Part of a small language model's weights: 4 heads of 32.
Each number is 128 + 32 x the weight over its row's rms, rounded and kept within 0 to 255. Layers, rows and columns count from 0. The size above them is the row's rms in percent of the matrix's.

# layer 6 MLP gate, 320x128, rms 0.116, rows 185-238, columns 0-127
size [ 99 109 105  83 103 101 100  93  92  99 101 103 106 103  97 110 109 106  97  95 105  91 100 107 103 104  92 105  99 102  95  97 102 105  95  91  99  99 100 104 101  99 107  97 101 101 111  89 110  96 101  91  98 102]
[[115  82 170 139 199 102 134 131 127 116 129 107  69 104 158 108 179 112 159 136 163 155 140 199 124  72 138  85 175 135 128 184 200 122 112 156  94 140  94 138 111 153  82  87 203 165 138 121  63 136 155 114 110 155 113 138  97 153 102  87 151 121 116  71 138 158 148 138 126  72 120 166 144 166  88  94 167 131 198 158 159  88  94 127 137 141 175  99 140 123 135 115 153 164 150 131 146  82 176 123 125  99 132 119 100  82 126 143 125  84 174 148 148 103  95 168 155 124  67 132 130 129 154 110 162 153 125 209]
 [178 138 155 219 193  89 106 114 131 140 148 145 155 107  77 196 148 207 102 169 215 121 165  86 117 140 142 110 123 164 148 143 129 138 112 159 111 133  95  98 113 120 131  97  99 117 155 120 135 133 119 182 172 162 105 153 111 134 134 134 159 133 107 188  90 155  88  93 164 127 222 118 122 116 136 130 143 151 176 133 109 110  81 138  87 132 139 129 141 145 157 146  85  86 142 142 148 163  98 165 120 169 140  68  74 149 207 126 145 114  98 140  92 109 128 134 136 120 166 152 138 118 203 129  86 146 153 123]
 [205  82 132 115 121  62  88 143  53 174 122  89 115 155  95 126 194  80  77 106 147 157 125  75 125 117 122 175 152  86 152  29  89 189 141 160 151  98 126  93  95 127 163 149 187 117 194 120 119 147 135 140 135 122 141 141  85 174 133 104 162 125 135 142  76 109 115  78 150 159  85 106 130 137 148 122  98 136 104 133  59 130 126 172 111 120 143 128  88 117 123 153 172 126 167 130 188 108  90 111 133 156 126 119 151  89 169 117 160 125 144 162 153 149 135 141  92 112 126 133  68 136 119 101  94 116  68 132]
 [187 105  83 134  72 101 150 104 132 109 131 108 164 102 136  66 118 121 156 158 131 116  85 130 139 166 153 142 199  82 126  93 168 105 199 152 108 152 103 151 114 123 103 160 144 153 125 104 150 131 153 169 124 158  99 154 190 173  91 133 152 197 124 169 148 119 170 101  96 108 186 134  94  52 123 107 131 130 147  96 170 120 136 152 165 123 121  79 111 122 120 120 119 154 115 106 174 165 111  94 171 142 187 149  78  87 141 101  97 130  79 107 103 137 113 121 147 179 156  99 117 138 161 138 189 213  95  81]
 [150 164 191 131 155 112 150  84 159 117 165 161 123  85 137 104 157 158 104 147 166 199 181 134 144  54  62 121 113 108 144 144 103 101 129 140 158 132 182 127 147 129 122 109  58 125  64 112 122 116  52 108  87  61 184 118 128 108 113  82  94 101 189 119  87 143 138 137 127 150 113 157 112 131 134 141  90 142 100 140 118 118 128  58 167 156  70 118 123 113  89 155  98 152 185 127  88 127 117 122 117  85  65 148 180 149  94 126 152 127  73  83 117 127 178 142 125  93 112 121  82  74 121 132 124 153 143 135]
 [136 107 135 127 200 134 142 170 168 144 113 121 188 165 140 106 166 127 143 193 125 104 136 159 148  82 236  85 150 131 174 125 111 111 136 133 139  67 125 113 120 175 171 159 102 106 110 114 117 135 139 115 126  98 112 187  87 183  77 129 138 153 134 144  81 183 119 175 127 166 119  69 175 136  95 127 116 100 126  97  97  75  86  95 161 115 148 166 116  85 154 170 104 157 169 119 116  74  87 119 168 161 150 114 131 103 143 129  68  94 154 105 133 112 121 181 132 116 102 122 176 114 195 173 136  98 123 145]
 [128 106 135 137 124 121 197  97 177 181 105 161  58 152  89 120 121 141 142 141 101 109  88 110 174 120 187 116 161  93 106 253 110 138 109 174 131 119 147 149 127  93 115 152 112 140 132 141 164 109 151 119 140 113 155 167 126 116 115 100 127 116 129 115 153 202 143 161 130  82 136 109 102 112  46  62 214  97 150 100 106  82  72 105 115 104 115 151 132 108 165 182 143 119 124 101 112 161 122 123 139 130 116  93 145 122  89 171 153  97 103 167 126 170 105 132 205 141 163 130  92 119 118 120 127 125 108 185]
 [130 150 138 150  50  81 116  84 166 150 155  98 132 166 132  82 148  65 129  80 113 132 151  50 178 173 121 134 132 132  96 103  60 105 138 119  74 144 153 111 134 107 144  91 120 102  85  97 131 122 162  73 115 144 137 154  88 130 110  93 133 174 130 141 142 178 114 133  41 147 138 126 107 170 165 119  93 117 105 127 134 126 107  67 148 141  90 173  86 121 129  82 112 123 204 150 129 144  98  54  63  75 122 100 117 152 143 138  78 164 155 101 158  99 151  86 153 118 108 118 142 140  97 130 141 156 152 179]
 [117 183 173  74 118 108 124 177  88 111  91 139 134 149  90 101 140  75 134 135 147 125 127 118 204  92 144 107 102 141 116 119  98 207 135 130 105 150 125 118 179 108 157 156 184 124 131 144 112 141 107 162 127 169 130 130 159  72 144  90 159  90 114  75 137  92 121  88 103  96 117 123  86 122 126 102 124  64 116 150 154 128 151  98 114 124 101 102 151 163 112 125 177 171  82 116 152 147 170 135 157 113  94 116 130 166  60 160 119 148 140  92 178  91 173 136 114   7 136  85  95 156 113 120  75 141  78 167]
 [166  82 103 102 129  62 104 104 102 112  73 162 137  70 130 148 148 201 175 191 159 180 155  82 113 171 112 132 135 128  81 109 124 141 164 111 149  95 155 131 127  92 187  76 105 169 122 137  90 132 105 134 135 135  96 134  88 128 101 160 116 161 110 150 111 144 150 146 103 127 146 147 125 144 129 202 183 106 108 142 105 131 173 100 120  91 121 206 131 147 118 133 102 102  83  93 166  90  90 136  67 117 118 148 121 123  43 146  81  64 124 102  88  92 102 110 102 130 116  86 146 141 118 122 199 166 103 125]
 [100 159 162 100 144  89 155 147 241 100  69  97 117  91 164  90 170  96 135 150  65 125 147  91 139  89 134  54 112 161 155 145 179 139 127  98 142 111 191 171 122 128 116 151 131  95 133 158 154 132 141 126 139 109 110 155 182 201 112 190 140  72 119 105 118 125 169 125 168 116 146 182 165 160  64 101 135 160 170  74 141 119 120 127  79  55 134 103 146 134 135 144 125 114 135  87 109  85 119 132 149 181 165 110 147 156 130 116 103 155 115 135 137 117 104 131 128  82 155 159 157 130  77  80 136  99 136 137]
 [107 116 103 187 112 131 118 134 104 186 148 130  66 137  91 176 120 129 100  61 155 147 167  96 156  92 129 115  89 108 143 192 140 128 113 133 163 112 142  98 173 138  83 112 131 149 101 161  90 113  78 171  87 153  92 121 131 112 164 172  75 112 131 114 128 170  83 134 140 124 185  68 118 125 152 194 136 113 103 201 144  78  75 122 144 112 146 125 137  90 111 117  88 118 125 207 138 164 103 175 161 134 145 122 115 215 118  84 189 145 110 131  63 160 122 158 116 110 162  91 153 168 126 125 140 142 114 113]
 [129 140 128  89 102 134 150  84 102 103 156 174  97 106 131 143 159 127  93 136 197  96  53 151 126 154 165  95 103 113 147 125 139 144 138 114 131 127 138 105 174 121 123 134 205 138 139 116 214 119 130 123  75 165 101 105 121  83  82 163 148 105 105 149 101 126 138 103 164 112 112 171 103  86 152 189 124 126  68 113 145  61 126 120 143 141 197 147 149 116 152 168 119 119 131 113 177  81 123 104 137 141 104 110  98 193 122 136 123 157  70 148 174 214 127 144  95  96 144  95 162 124 117 145 120  71  60  68]
 [164  95 154  65 152 106  87 139 154 116 146 125 189 141 167 165 110 165 152 182 174 111 112 115  88 142  98 128 157 147 127 125 105 202  93  89 125 138 146  96  98 106  77 120 133 182 105 127 104 133  81 160 146 122 173 134 120 159 139 141 136 137 135  85  82 165 129 118  95  90 130 145 117  84  92 104 184 200 121 147 123 117 138  87 104 121 148  70 101 131 181  85 190  62 102  98 104  98  68 163  76 112  72 147 126 128 174 178  99 153 115 139  93 127  97  98  91 163 158 139 105  78 159 111 105 113 116 177]
 [102 135 157 170 157 168 135  94 154 138 153  81 107 118  82 116 167 177 116 151 100 135 132 184 104 131 126  93 135 177 130 119 164 152 142 162 137 139  78 140 129 113 107 129 138 171 186 115 128 170 141 140 170 109 132 100 105 168 112 103 107 135 186 145 148 147  93 125 126 130  89 148 102 147 122  81 116 115  73  67  68  96  87  73  84  75 158  71 174 103  92 115 131 200 123 141 143 122  97 158 168 182  63  64 121 117 152  54 173 148 152 195 168 158 129 121 109 139 155  94 143 112 123  79 155 135 121 160]
 [ 78 175 134 110 116  56 104 111 138 104 146 184 105  96 133 153 133  73 107 162  95 118 147 132 102 146 164 130 120 143 130 154 134 124 103  65 163 119 145 133  80  77 131 114 102 140 141 111  79 156 121 157 134 153 127 144  36  84 117 156 176 155 116 126 139  86  86 155 159 155 142 112 191 126 101 144 139 123  90  78 175 155 152 158 123 112  77 128  96 117 143 167 228 156  57 138 170 114 149 158 128 109 131 137 132  95  98 169  79 158 167 138  92  84  55  92 156 111 146 155  73  84 113 113 114 112 137 110]
 [117 159 105 129 164 146 143 171 120 116 125 160  71  95  78 133 159 118  99 195 120 135 123 130 125 142 115 157  98 142 136 102 109 138 150  58  82 139 171 115 105 149 184 168 125 126 192 155 129 158 177 190 121 129 131 210 100  84 114 120 114 200 109  82 155 131 119  61 131  72 150 108  92 115 153 125 119 109 143 196 161  89 154 190 132  95 120 139 124 180 127 177 155 121 172 158 128 104 144 138  69 166 118  81 110 111  98 111 131 127 129  71 136  89 159 133 114 151 151 136 124 127 172 125  90 159 185 190]
 [150 122  96  92 208 111 119 147 167 144 109 150  95 139 131 233 172  80 131 196 145 120 145  81 168 113 148 200 131 170 136 128  98 127 123 121 103  78 148 101 155 124 151 165  73  82 139 159 109 155  63 152 104 152 169 149  80 139 125 131 161 133 122 103 126 117 164 140 126 151 134 150 154  95 159 109 133 112 137 130 210 105  95 118 194 140 147 123  52 176 142 159 176 136 118 110 157 119 155 133 107 150 137 138 146 122 135 136 127  56  77 120 158 110  82 120  77  82 158 116 112 115 104 120 157  74 102 152]
 [130 125 123 156 172 103  78 123  98 128 164 152 178 147 185 180 162 152 137 171 124 100  61 148 100 185 172 141 119 163 143  84 110 131 119 147 115 121 126 126 214  89 154 125 149 113 107 124 156 107 104  82 121 146 112 106 175 101 102 146 205 157 122  53 108 141 139 154 126  56 163 167 170 135 163 119 145 146 146 121 174 166 106 136 183 112  86  82  54  96 112 104 163 120 136 120 135 144 123 121 122 109  72 132 148  86 154 112 146 117  88 145 152 123 121  91 114  82 145 168  60 140 116 152  73 160 175 153]
 [ 72 121 100  58  45 157 156 169 102 103 113 170 143  83 103  80 118 158 114 108 151 145 134 101 100 183 166 139 141  84 157 130 124 133 136 144  94 145 124 141 140 190 156 132 102 179 127 124 130 117 141  99  88 122 179 169 157 121 142 222 104 138 110 121 105 129 149 120 170 112 130 106 158 170 124 168 149  69  93 123 169 143 133  99 118  84 177 112 132 175 140 183 107 111 115 144  99 105  62  99 169 149 166 114 139 146  67 111 148 127 161 155 169 106 106 132 186 119 122 179 207 110  70 137 155 145 131 116]
 [152 133 164 111 149 127 145 130 112 143 140 120 120  79 113  96 135 131 156 193 154 148  94 130 112 136 108  93  81 124 122 113 116 121 139  96 146 145 111 148 184 156 102  62  88 119 119 104 132 113 121 112  88 136  79 125 129  53 152 103 104 100 161  81 164 143 108 150  69 183 159 105 120 151 198  59  51 115 206 113  78  72 157 110 185 122 118 132  51  91 143 100 124  85  85 145 171 148 169 137 134  95 146 116 103 137  80 104 150 127 158 120 106 141 184 133 133 109 118 120 150 184 123  55 134 102 130 168]
 [110 158 163 124  93  84  89  77 109 111 117  95  93 126 161 159  73 102 129 118 211 136  95  88 153  94 127 112 104  67 135 106 121  51 105 145  71  96 158 148 135 134 145 126 141  98  74 167  83 127  94 116  58 137  80 113 130 130 130 149 117 114 146 160  83 106 177  74 151 158 101 139 120 108 130  95  87 132  94 133 107 193 117 132 153 124 156 157 112 128 162  97 125 149 167  99 158 116 163 143 145 140 173 192  94 155 151 134 133 156 121 149 106  73 125 124 179  74 135 148 141 210 177  56 131 121 124 157]
 [ 94 108 136 138 164 167 148 143 166 127 100 136  83  77 145 112 142 159 159 163 149 101 151 122 130 101  87 167 129 104 138 124 233 158 164 187 114  86  64  84 109 146  73 179  95 120 141  89 116  63 111 131 120 205 173 119 145 137 163 124 176 107 194 139 169  95 129 142 165 143 116 104  90 124  90 134 135 165 169 157 116 133 108  81 106 169  94 131 108 128 108 113 152 156  60 148 130 100  96 110 123 157  72 113 176 137  80  93 133 108  96 150 165 100 121 126 137 159 141 167 156 174 130  65 137 157 149 133]
 [118 133 162  75 136 147 123 154  59  97 161 169 166  80 134 131 147 105 104 121 100 126 119 102  97 142 103 124 105 145 122 101 112 214 155 150 128 165 100 188 151 154  93 172 109  78 109  98 167 171 121 131 131 110 158  72 114 156 133 114 131 135 170 126 127  42  81 107 128 110  96  91 114  64 134 134  80 171 173 132 111 142 140 121 129  92  89 182 165 118  92  98 135 109 128 119 157 160  80 123 121 152 177 126 138 143 117 165 110 150 101 150 149 156 147 190 217  40 116  97  92 101 147 158 120 176 134 104]
 [ 96 187 208 137 124 112 152 130 134 146 118 195 151 164 109 122 126 125 114 117 111  70 140 123 129 146 143 142 179 137 104 146  84 145 120 153 145 102 104 158 115  70 154 117  75 115 171 161 123 187  86 131 149 186 157 158 111  86 138 111 121  91 109 129 122 116 104  67 153 119 141 133 155 137  91 121  59  78 182  72 138  76  94 135 160 140  50  90 115 151 102 148 124 156 148  88 124  72  76 117 102 130 145  55 144 152 134 185 156  80 169 132 159 125 116  99 164  72 117 136  84 116 105 160 123 181 103 131]
 [ 69  96 144 111 115 106  90 151 176 116 149 160 164 101 157 111 124 126 157 132 140  46 179 135 224 163 156 137 131 139 100 135  97 154  77 128 101 123 184 155  98 107 163 104 121 153 136  59 120 170 136 127 136 105 178 122 135 129  66  63 155 147  88 140  93 176 141 127 126  89 153 142 143 170  88  86  98 129 144 131 139 180 144 194 140 164 132 128 138 130 172 133 144 140 131 107 155 111  63 134  62 110 118 149 151 176 154 132 184  63 149 117 137 155 121 150 165 143 134 117 101 128 130 120 189  75  72 122]
 [125  76 146  64 116 137 112 181 184 114 101 103  75 131 151 142 165  84 125 115 131  82  88 146 133 126 164 149  73 195 114 102 152 137 115  97 133 170  90 149 124 115 125 107 138  87 151 180 151 191 125  71 127 155 130 109 112 147 156 124 120 137 136  99 105 118 187 200 174 133 128 168 177 175 155  76 121  82 155 163 145  82 124 105 114 142 110  89  95 156 108 119  85 146 131 117  71 158 125 137 102 108 143 100  75 112 111 182 120 158 128  86  71 159 126 130 186 177 130 149 143 150 203 117 110  58 123 137]
 [136 128 115 157 176 118 104 110  88 134 194 100 137 147  79  79 146 148 133 178 139 128 160 104  96 176 154 113 133  71 121 115 111 181 173  71 145  91 115 148  78 126 118 118  77 126 135 107 148  88 189  97  90 126 179 119 155 117 170 183 128 153 129  41 103 104 194 149 105 176 116  99 159 126 145 161 115 125 117 138  88  88  57 137 155 132 189 165 125 104 124 135 129 128 156 145 150 137  71 124 179 110 119 126 106 118 179 111 156 133 148 162 133 194 116 119 142  72 142 141  77 162 108 161 111  66 151 168]
 [125 148 147 127 107  49 114  78 153  82 134 134 133 138 134  76 123  77 169  75 129 117 138 160  79 117 119 129 181 117  85 151 173  56 102 140 175 147 165 117 171 132 119  76 122 104 152 106 129  73  85 158  88  77 149 111 169 155 134 149 143 141 165 110 161 125 130 114 112  77  79 137  52 146  58  83 143 150 146 116 109 133  99 140 118 152  71 120  91 120  98 183  78 106  90 135 155 100 118 168 130 152  89 114 138 156  86 133 159 173 160 160 128 139 108 124 163 119  79  91 199  92 120 128 107 119 157 175]
 [ 84 109 133  97 177 163  75 154 117  87 117 108 148  82 125 134 119 205 101  80 122  69 131 152 144 103 105 121  77 127 166 144  86 170 142 145 114 137 184 111 169 152 156 106  87 121 122 107 150 137 130 162 145 144 134 146  79 147 100 114 171 204 190  95 101 100 118  64 119 129  97 147 163 131 116  50 108  71 129 161  94 113 111 136  70 152 158 117 115 123 129 153  41  95 136 120 113  63 115  93 114 166 140 121 167 141  89 137  92 126 131 158  70 103 152  95  77 162 108 167 139 124 113  79 127 167 123 130]
 [142 151 119 113  57  77 121 132 140  97  44 140 113 198 100 119 134 139 130 106 105 134 142 153 131 113 157 195 103 121 131 121 201 173 121 140  97 153 140 111  92 148 185 139 184  81 167 129 138 151  94 106 128 140 121 183 161 125 100 155 135  67 119 141 188 144  95  73 169  89 111 111 130 165 117 171 117 169  99 177 136 130  88 112 192 131 116  86  99 134 106 133  91 144 181 112 124 102 110  97  89 136  67 107 114 178 128 116 165 115 151 139 117 144 163 114  82 134 167 139 208  96  74 135 133 103  99 167]
 [145 152 157 200 123 205 139 119 117  93  94 137 136 128  96 113 152 135 152 105 148 114 129 133 122 141 143 104 133 125 138 100 133 114  78 164  15 124  52 147 146 143 121 212 143 126  51 101 110 166 133 148 140 189 127 161 139 185 139 130 130 195 163 140 125  97 126 144 130  79 147 172 106 171 113 136  97 138  95 124 141 118 119 173 188 121 140 152 149  95 137 176 121 115 150 107 159 154 119 110 137 108 110 123 181 146 115 151 168  96  65 139  88  63 143 155 129 103 185 178 106 132 116 120 150 119  57 145]
 [184 125 132 156 135 145 149 133  97 160 199 113 152  15  99 148 133 117 152 141 195 119 127  74 111 143 177 177 123 195 131 166  91 111 125 141 144 165  89  99 132 102 108 160 140  94 165 106 143  97 107  71  91 167 120 115 190 144  94  88 130 113 116 148 149 120  93 148 139 115 112  78  80 102 130 152 115 157 167 112 115 114 134  60 121 133  93  92 100 149  88 120 154 147 119 180 144 124 163  90  36 118 141 186 138 131 139 182 163 114 109 160 134  99 106 133 108 178 155 121 138 147 145 121 106  84 178 106]
 [113  80 103 134 100 122 141 121 101 137 176 112 128 137 100 136 146 118 151  83 127 108 114 157  54 180 167 107 130 120 125 137  58 113 103 130 147 136  85 136 160 132 102  75 166 102 123 171  90 154  93 120 183 145 158  90  94 200  98  86 162 139 200 168 130 129 131 182 127  66  95 122 173  54 128 140  73 145 155 118 100 133 170 167 111 157 120 135 138 164 159 146 213 108 172  82 130 124 125 157 211 143 103 129  96 103 113  80 129 147 133 125 150 159 167 117 166 121 138  75 151 141 145 112 130 148  89 171]
 [107  95 148 133 140  66 104 125 146 117 123  95  90 198 123 123 148 127 130 137 109 117  89  80 174 159 148 103  55  86 108 153 114 134 119 122 155 193 183 155 143 134 158 128 115 140 143 113 156  92 167 129 142 118 144  98 138 142 120 153  73 171 167 177 124  81 103 128  97  98  63 191 115 121 147 156 141 149 147 101 142 129 112 143 129  94 128  43 141 122 135 144  84 153 124 128  78  82  59  85 176 108 103 106 188 177  99 125 161 173  91  61 150 149 108 101 182  87 113 180 124 175 117  86 105 122 105 124]
 [148 165 114  92 102 180 148 138 142  70 160 135 139 133  99 153  85 163 104 133 196 168  71 148 146 108 159 111 170 167 105 160 109 192 113 102 151 182 118 141  85  72 155 120 172 104  96  99 154 157 147 149 154 103 111 135  90 150 166  88  78  92 109 135 101 122  79 131 182 161 148 151 131 123  31  74 176  86 136 112 125 108 117 143  84 155 185 177 170 109 132 121 110 128 144  77 154 134  99 127 122 137  79 121  88 115 133 113 117 157 122 148 151  86 183 193  95  98 118 123 165 172 154 141 144 123 112  86]
 [174  50  90 121  81  72 151 132 118 146 155 191 156 136 155  92  92  60 117  91 174 101  95 101 143 122 131 137 132  55 161 196  88 152 131 142 165 153 131 103  87 172 108 163 143 108 109 104 126 133  73 149 178 128  95  66 163 168  98 104  73  99  75 141 122 131 145 114  95 143  56 143 126 102  94 115  86 146 135 111 127 119 122 160  97 137 133 143  67 154 118  91  64 134 104 138 153 147  96 127 108 174  61 182 117 139 124 140 150 168 127 104 103 107 147 135 161 157 125 121 117 152 138  85 171  90 156 112]
 [130 141 128  82 132  39 133 187  80  84 178 113 100 119 136  93  77 182 131 174 101 157 131 123 117 129 125 141 100 110 138 130 153 184 179 190 195  75 141  96 125 125 168 128  88  93 185 129 156  62 122 141 101  78 122 152 112 145 107 138 180 129 160 146 127 156 158 127 163 116 115 154 153 141 151 125 101 189 141 154 121 157 145 120 145 165  98 103 174 122  67 194 109 165 167 145  81 131 122 159 116 170 111 135 143 118 104 105 155 161 106 200 155  92 104  86 139 126 135 112 156 114 138 130 190  80  99 102]
 [ 72 154 130  59 147 119 115 201 107 138 159 126 106  96 162 168  92 163 188  79 148 141 151  98 135 175 187 110 158 160 124  88 121 134 203 174 177 155 143  95 121  87  71 108  78 104 158 138 146 153 117 156  94 160 142 158  68 156 195 132 135 132 165 160  83 144  81  96 109 112 111 118 109 161 138 183  75 173 121 143 150 170 106 138 107 116 137 153 148 176 146 176 114 125 149 127  72 106  85 170 129 125 115 155 112 137 127 124  82 127 150  95 123 137  80 120 142 148 154 181  95 113  96 109 105 131 104 189]
 [103  59 110 154  88 170  90 131 158 144 136 125 125  96  87 142 121  81 101 153 157 183 172 118 147 169 193 109 123 156 121 151 128  88 105 129  62  89  95 128 149 168 162 127  58 149  98 121 124  82 120 100 117 160 123 108 189 135 177 146  96 118 150 147 152 174 140 163  94  76 155  97 120 145 120 183 134 159  53 131 131 163 123 142 111 148 145 113  83 200 215 121 127 102 152  71 152 106 104 118 128 144 139  89 145 144 121  96  98 154  98 130 171 111 146 146 111 177 143 162 110 113 214  95 126 112  97 135]
 [154 141 135 116 132 112  88 135 106 141 129  97  98 195 137 115 124  91 161 143 124  98 113 139 196 113 143 124 112 197 172 107 151 133 166  97 205 151  85  91 115 129 134 116 119  92 148  76 159 146 105  74 131 144 127 133 155 124 108  98  77 114  96  69 138 131  89 157  36 115 162 107 132 127 146 119 165 126 116 139 135 146 189 104 117 185 176 184 102 179 164 152 113 130 100  46 151 140  55 114 104  79 110  86 149 125 127 159 137  87 159 149  72 159 133  94 129 156 147 116 134 151 106 165 150 169  61 129]
 [129 118 135 111  98 116 152  82  81 121 104 135 154 143 142  77 131 112  96 181 154 123 144  99  61 138 138 118 104 123 144 106 174 144 117 138 144  92 130 131 142 126 174 153 117 138  98 158 105 161 130 158 150 130 135  69 143 154  89 152 157 191  67  79 150  97 155 137 178 162 147 131 120 187 111 117 132 163 129 141 176 214 108  58 158 138 124 125 120 117 231 122 150 132 138 122 114 151  76 120 168 187 147 147  69 154 147 119 164 119  72 158  73 127 121 110 141  82 209 153  73 107 137 146 152  93 150  89]
 [168 108 128  79 187 111 109 170 114 118 219 143  79 131 133  99 125 125 198  34 111  15  60 113  85 134 123 103 146 129 130 110 156 144 132 132  53 133 140  96 110 104 161  57  68 147 106 155 136 154 122  82 163 173 157 144 131 130  96 100 162 157 146 122 119 136 115 146 153 161 118 165 177 165 118 101 117 130  99 109 135  62 134 130 147 109 120 159 106 143 132 119 186 129 180 128  93 112 120 120 155 159 155 160 110 104  81 160 165  68  92 116 125 130 121 100 119 100 121 141 152 126 147 130 150 125 109 137]
 [161 133 111 108  90 120 120  84 137 109 144 188 162 101 109  63 196 128 134 117 168 140 125  80 116  96  89 151 123  99 128 162 118 163 132 115 140  98 126 105 105 142 122 125 129 118 102 107 182 144 189 114 144  86 154 140 116 169 100 106  72 132 143 127  94  93 104 145  33  97  88 155 127  98 130 119 138 105  61  86 103 134  96 157 130 149 127 169 168  94 148  65  82 126 117 174 183 128 148 143  80 165 140 100  78  92 101 146  86 171 103 125  77  76  75 142 147 129  66 125 149  79 113 160 172 182 128 163]
 [142 179 101 122  48  59  56 131 122 126 115 147 160 154  98 142 103 112 191 186 116 152 127 160 111 163 151  90 107 134 160 177 109  88 119 119 156  92 118 127 117 121 110 143 115  73 159 135 101 160 178 114 138 203 114 119 110 101 159 146 100 130 157 134 121  98 101 143 152 196 128 152 103 124 146 142 164 196 158 120 148 117 107 142 111 201 178 100 157 129 146  87 126 113 134 180 145 134  59  43 155 113 142 166  86 101  98 134 140 120 151 167  83 145  91 138 111 160 117 103 108 131 173 170 102 102  72 115]
 [107 140 162 149 146  85 140 167 120 101 134 166 117 113 123 158 166 126 145 132 126 115  97 105 129 140 134 148 171 111 161  81  83 164 106 111  72 105 144  82 141 138  99 164 116 133 142 149 116 166  86 126 166 138 138 180 101 126 105  80 104 103 119 154 136 171 173 146 175 167 141 107  82 142 139 108  60 100 194 120 171  79 131 193 120 203 158 113 140 167 207 169 188 135 168 117 133  56 142 166 111 146 161 121 125 137 101 114 142 104 206 114 133  90  83 120 156 101  93 109 171 144  75 195 121 157 130 136]
 [114 126 114 156 137 110 112  92 124 111 122 130  74 145 163 147 103 110 124 138 145 130 192 114 126  98 117  94 108 134 110 158 138 107 141 136 205 148 137 130 184 119  83 146 120 134  58 206  76 125 151 143  97 164 110 108 151 118 127 134 141 183 113 130 159  51 115 129 154 153 153 152 143 139  59 160 115 162  78 174 151 128 126  81  76  45  47  89  41 148  69 153  99 138  89 169 108 121 115 156 186 118 170 124 104  88 127 112 156  90 106 134 153 100 140 137 133 157 108  95  98 126  75 141 150 121 152 124]
 [119 199 145 132 114  46 146 180 132 110 166 174 148 138  94  92  76  78 120 147  66  95 103  91 113 164  98 145 112 109 105 177  99 178 132 184 115  77 140 138 147 133 161  97 135  94 136 116 134 179 119 106 117 140  87 164 134  96 140 181 113  65 113 112 108 159 110 122 166 202 150 144  86 101 121 189 123  94  98 156 103 101 107  97 143 124 138  96 178  75  85  82 181 161 140 156 141 134  69 130 101 167 149 139 124 138  88 143 138 164 111 107  86 100  80 134  74 137 126 131 102  78 143 155  86 131 147 138]
 [124  79 115  87  96 169  95 106 193 171 149 156 115 138  62 136 118 172 144 150  89 147 199  92 115  86 174 121 132 169 104 173  89  95 129 153 148 100 141 137 116 183 128 100 106  95 131 128 108 112 109 158 150 227  93 133 152 149 127  77  85 146 153 105 128 176 108 132 132 133 124 170 125 182 163  79 116 139 168 123 156 132 172  92 139 102 146 159 137 157  91 134  85 123 145 167 149 175  89 176 143 106 161 100 139  85  95 188 147  97 165 116  92 132 128  66 167 131 148 104 134  99 144 158  89 183 141  82]
 [149 146 144 107 194 112 127 141 129 100 178 182 111 124 183 155 161 115  61 172 126 118 155 131 130 155  90 117 124  65 111 119 159 170 127 100 158 136 128 148  89 130 183 187 131 149  94 122  88  71 103  98 120 129 152 115  75 130  81 112 139 141 126 142  54  99 124 123  98 143  97 139 115 181 118 185  85 173 101 131  89 126 131 155 110 165 127 130 148 121 127 105 124  88 136 152 203  99 133  79 129 186 127 155 107  94 156 107 128 145  69 135 106 148 137 112 113 101 137 255  97 148 135 122  97 194 116 119]
 [166 125 125 141 137 189  99 116 104 107 184 143 167 167 136 127 114 151  74 146 104 116 102 115 109 116  81 168  93 111 144 120  88 190 178 105 160 128  96 116 139 112 188 142 141 117  68 172  87 137 146 122 122 122 113  71 128 140 167  82 147 119 117 152  96 163  92  84  82 117 133 155 188 191 116 100 122  80 108 125 188 181 130  88 127 113 101 152 117 150 181 113  82  91 129  91 145  95 109 130 118 182 147 126 113 156  69 184 123 154 121  89 139 123 126 126 155  98 171 126 155  56  38 127  94 144 151 170]
 [126 195 128  96 113 139 130 145  90 169 109  46 126 135  95 184 176 156 144 118 143  82  77 137 116 125 100 115 117 138 135 103 202 102 131 125 117  99  99 129 118 102 157 112 132 123 132 134 124  53 115  90 147 170 172 130  66  97 180  95 141 152  89 129 105 184 152 102 119  78 171  56 108 118 106 169 132 169 161 138 104 135 137 137 108 132 143 149 126 166  99 130 200 210 120 152 173 141 147 124 104 147 126 106 136 126 115  97 135 132 174  70  97 100 139 115 162  62 143 126  48 116 163 192 145 117 126 139]
 [123 154 126  92 136 154 174 178  88 100 126  98 127 107 111 132  81 116 147 115  70 107 143 174 114 145 141 109 102 166 122  89 115 151 145 143 129 168 103 174  99 204 118 149 104 104 165  75  98 166 124 116  67 125  92 116 136 128 150 168 128 150 141 119 122 115 124 173 159 121 112 152 147 138 137 115  52 135 160 101 129  89 152 162 106 157 164 158 143 140 170  94 142 110 192 126 174 124  92 100 123 185 149 115 138 110  68  77 207 152 173 198 162  97  78  41 163 131 156 164 127 118 112  89 159 166 169 108]
 [ 78 154 137 156 153 149 155 146  84 133 112  99  90 160 128  71 115  93 141 113  82 101 112 107 101  62  95 149 191 100 175  93 113 114 104 111  97 163 160 148 102 118 144 147  83 100 124 112 118 123 100 153 133  95 114 134 186 224 130 124 127 145 109  88  99 144 157 151 143  99 133 125 120 126  73 123 110 148 130 169 119 144 144 161 105 123  60 115 126 170 122 138 123 119 158 180 106  57 149 102  64  74 144 128 123 113 126 219 201 162 115  73 101 117 126 207 152 105 151 100 108 102 150 147  86  98 143 148]]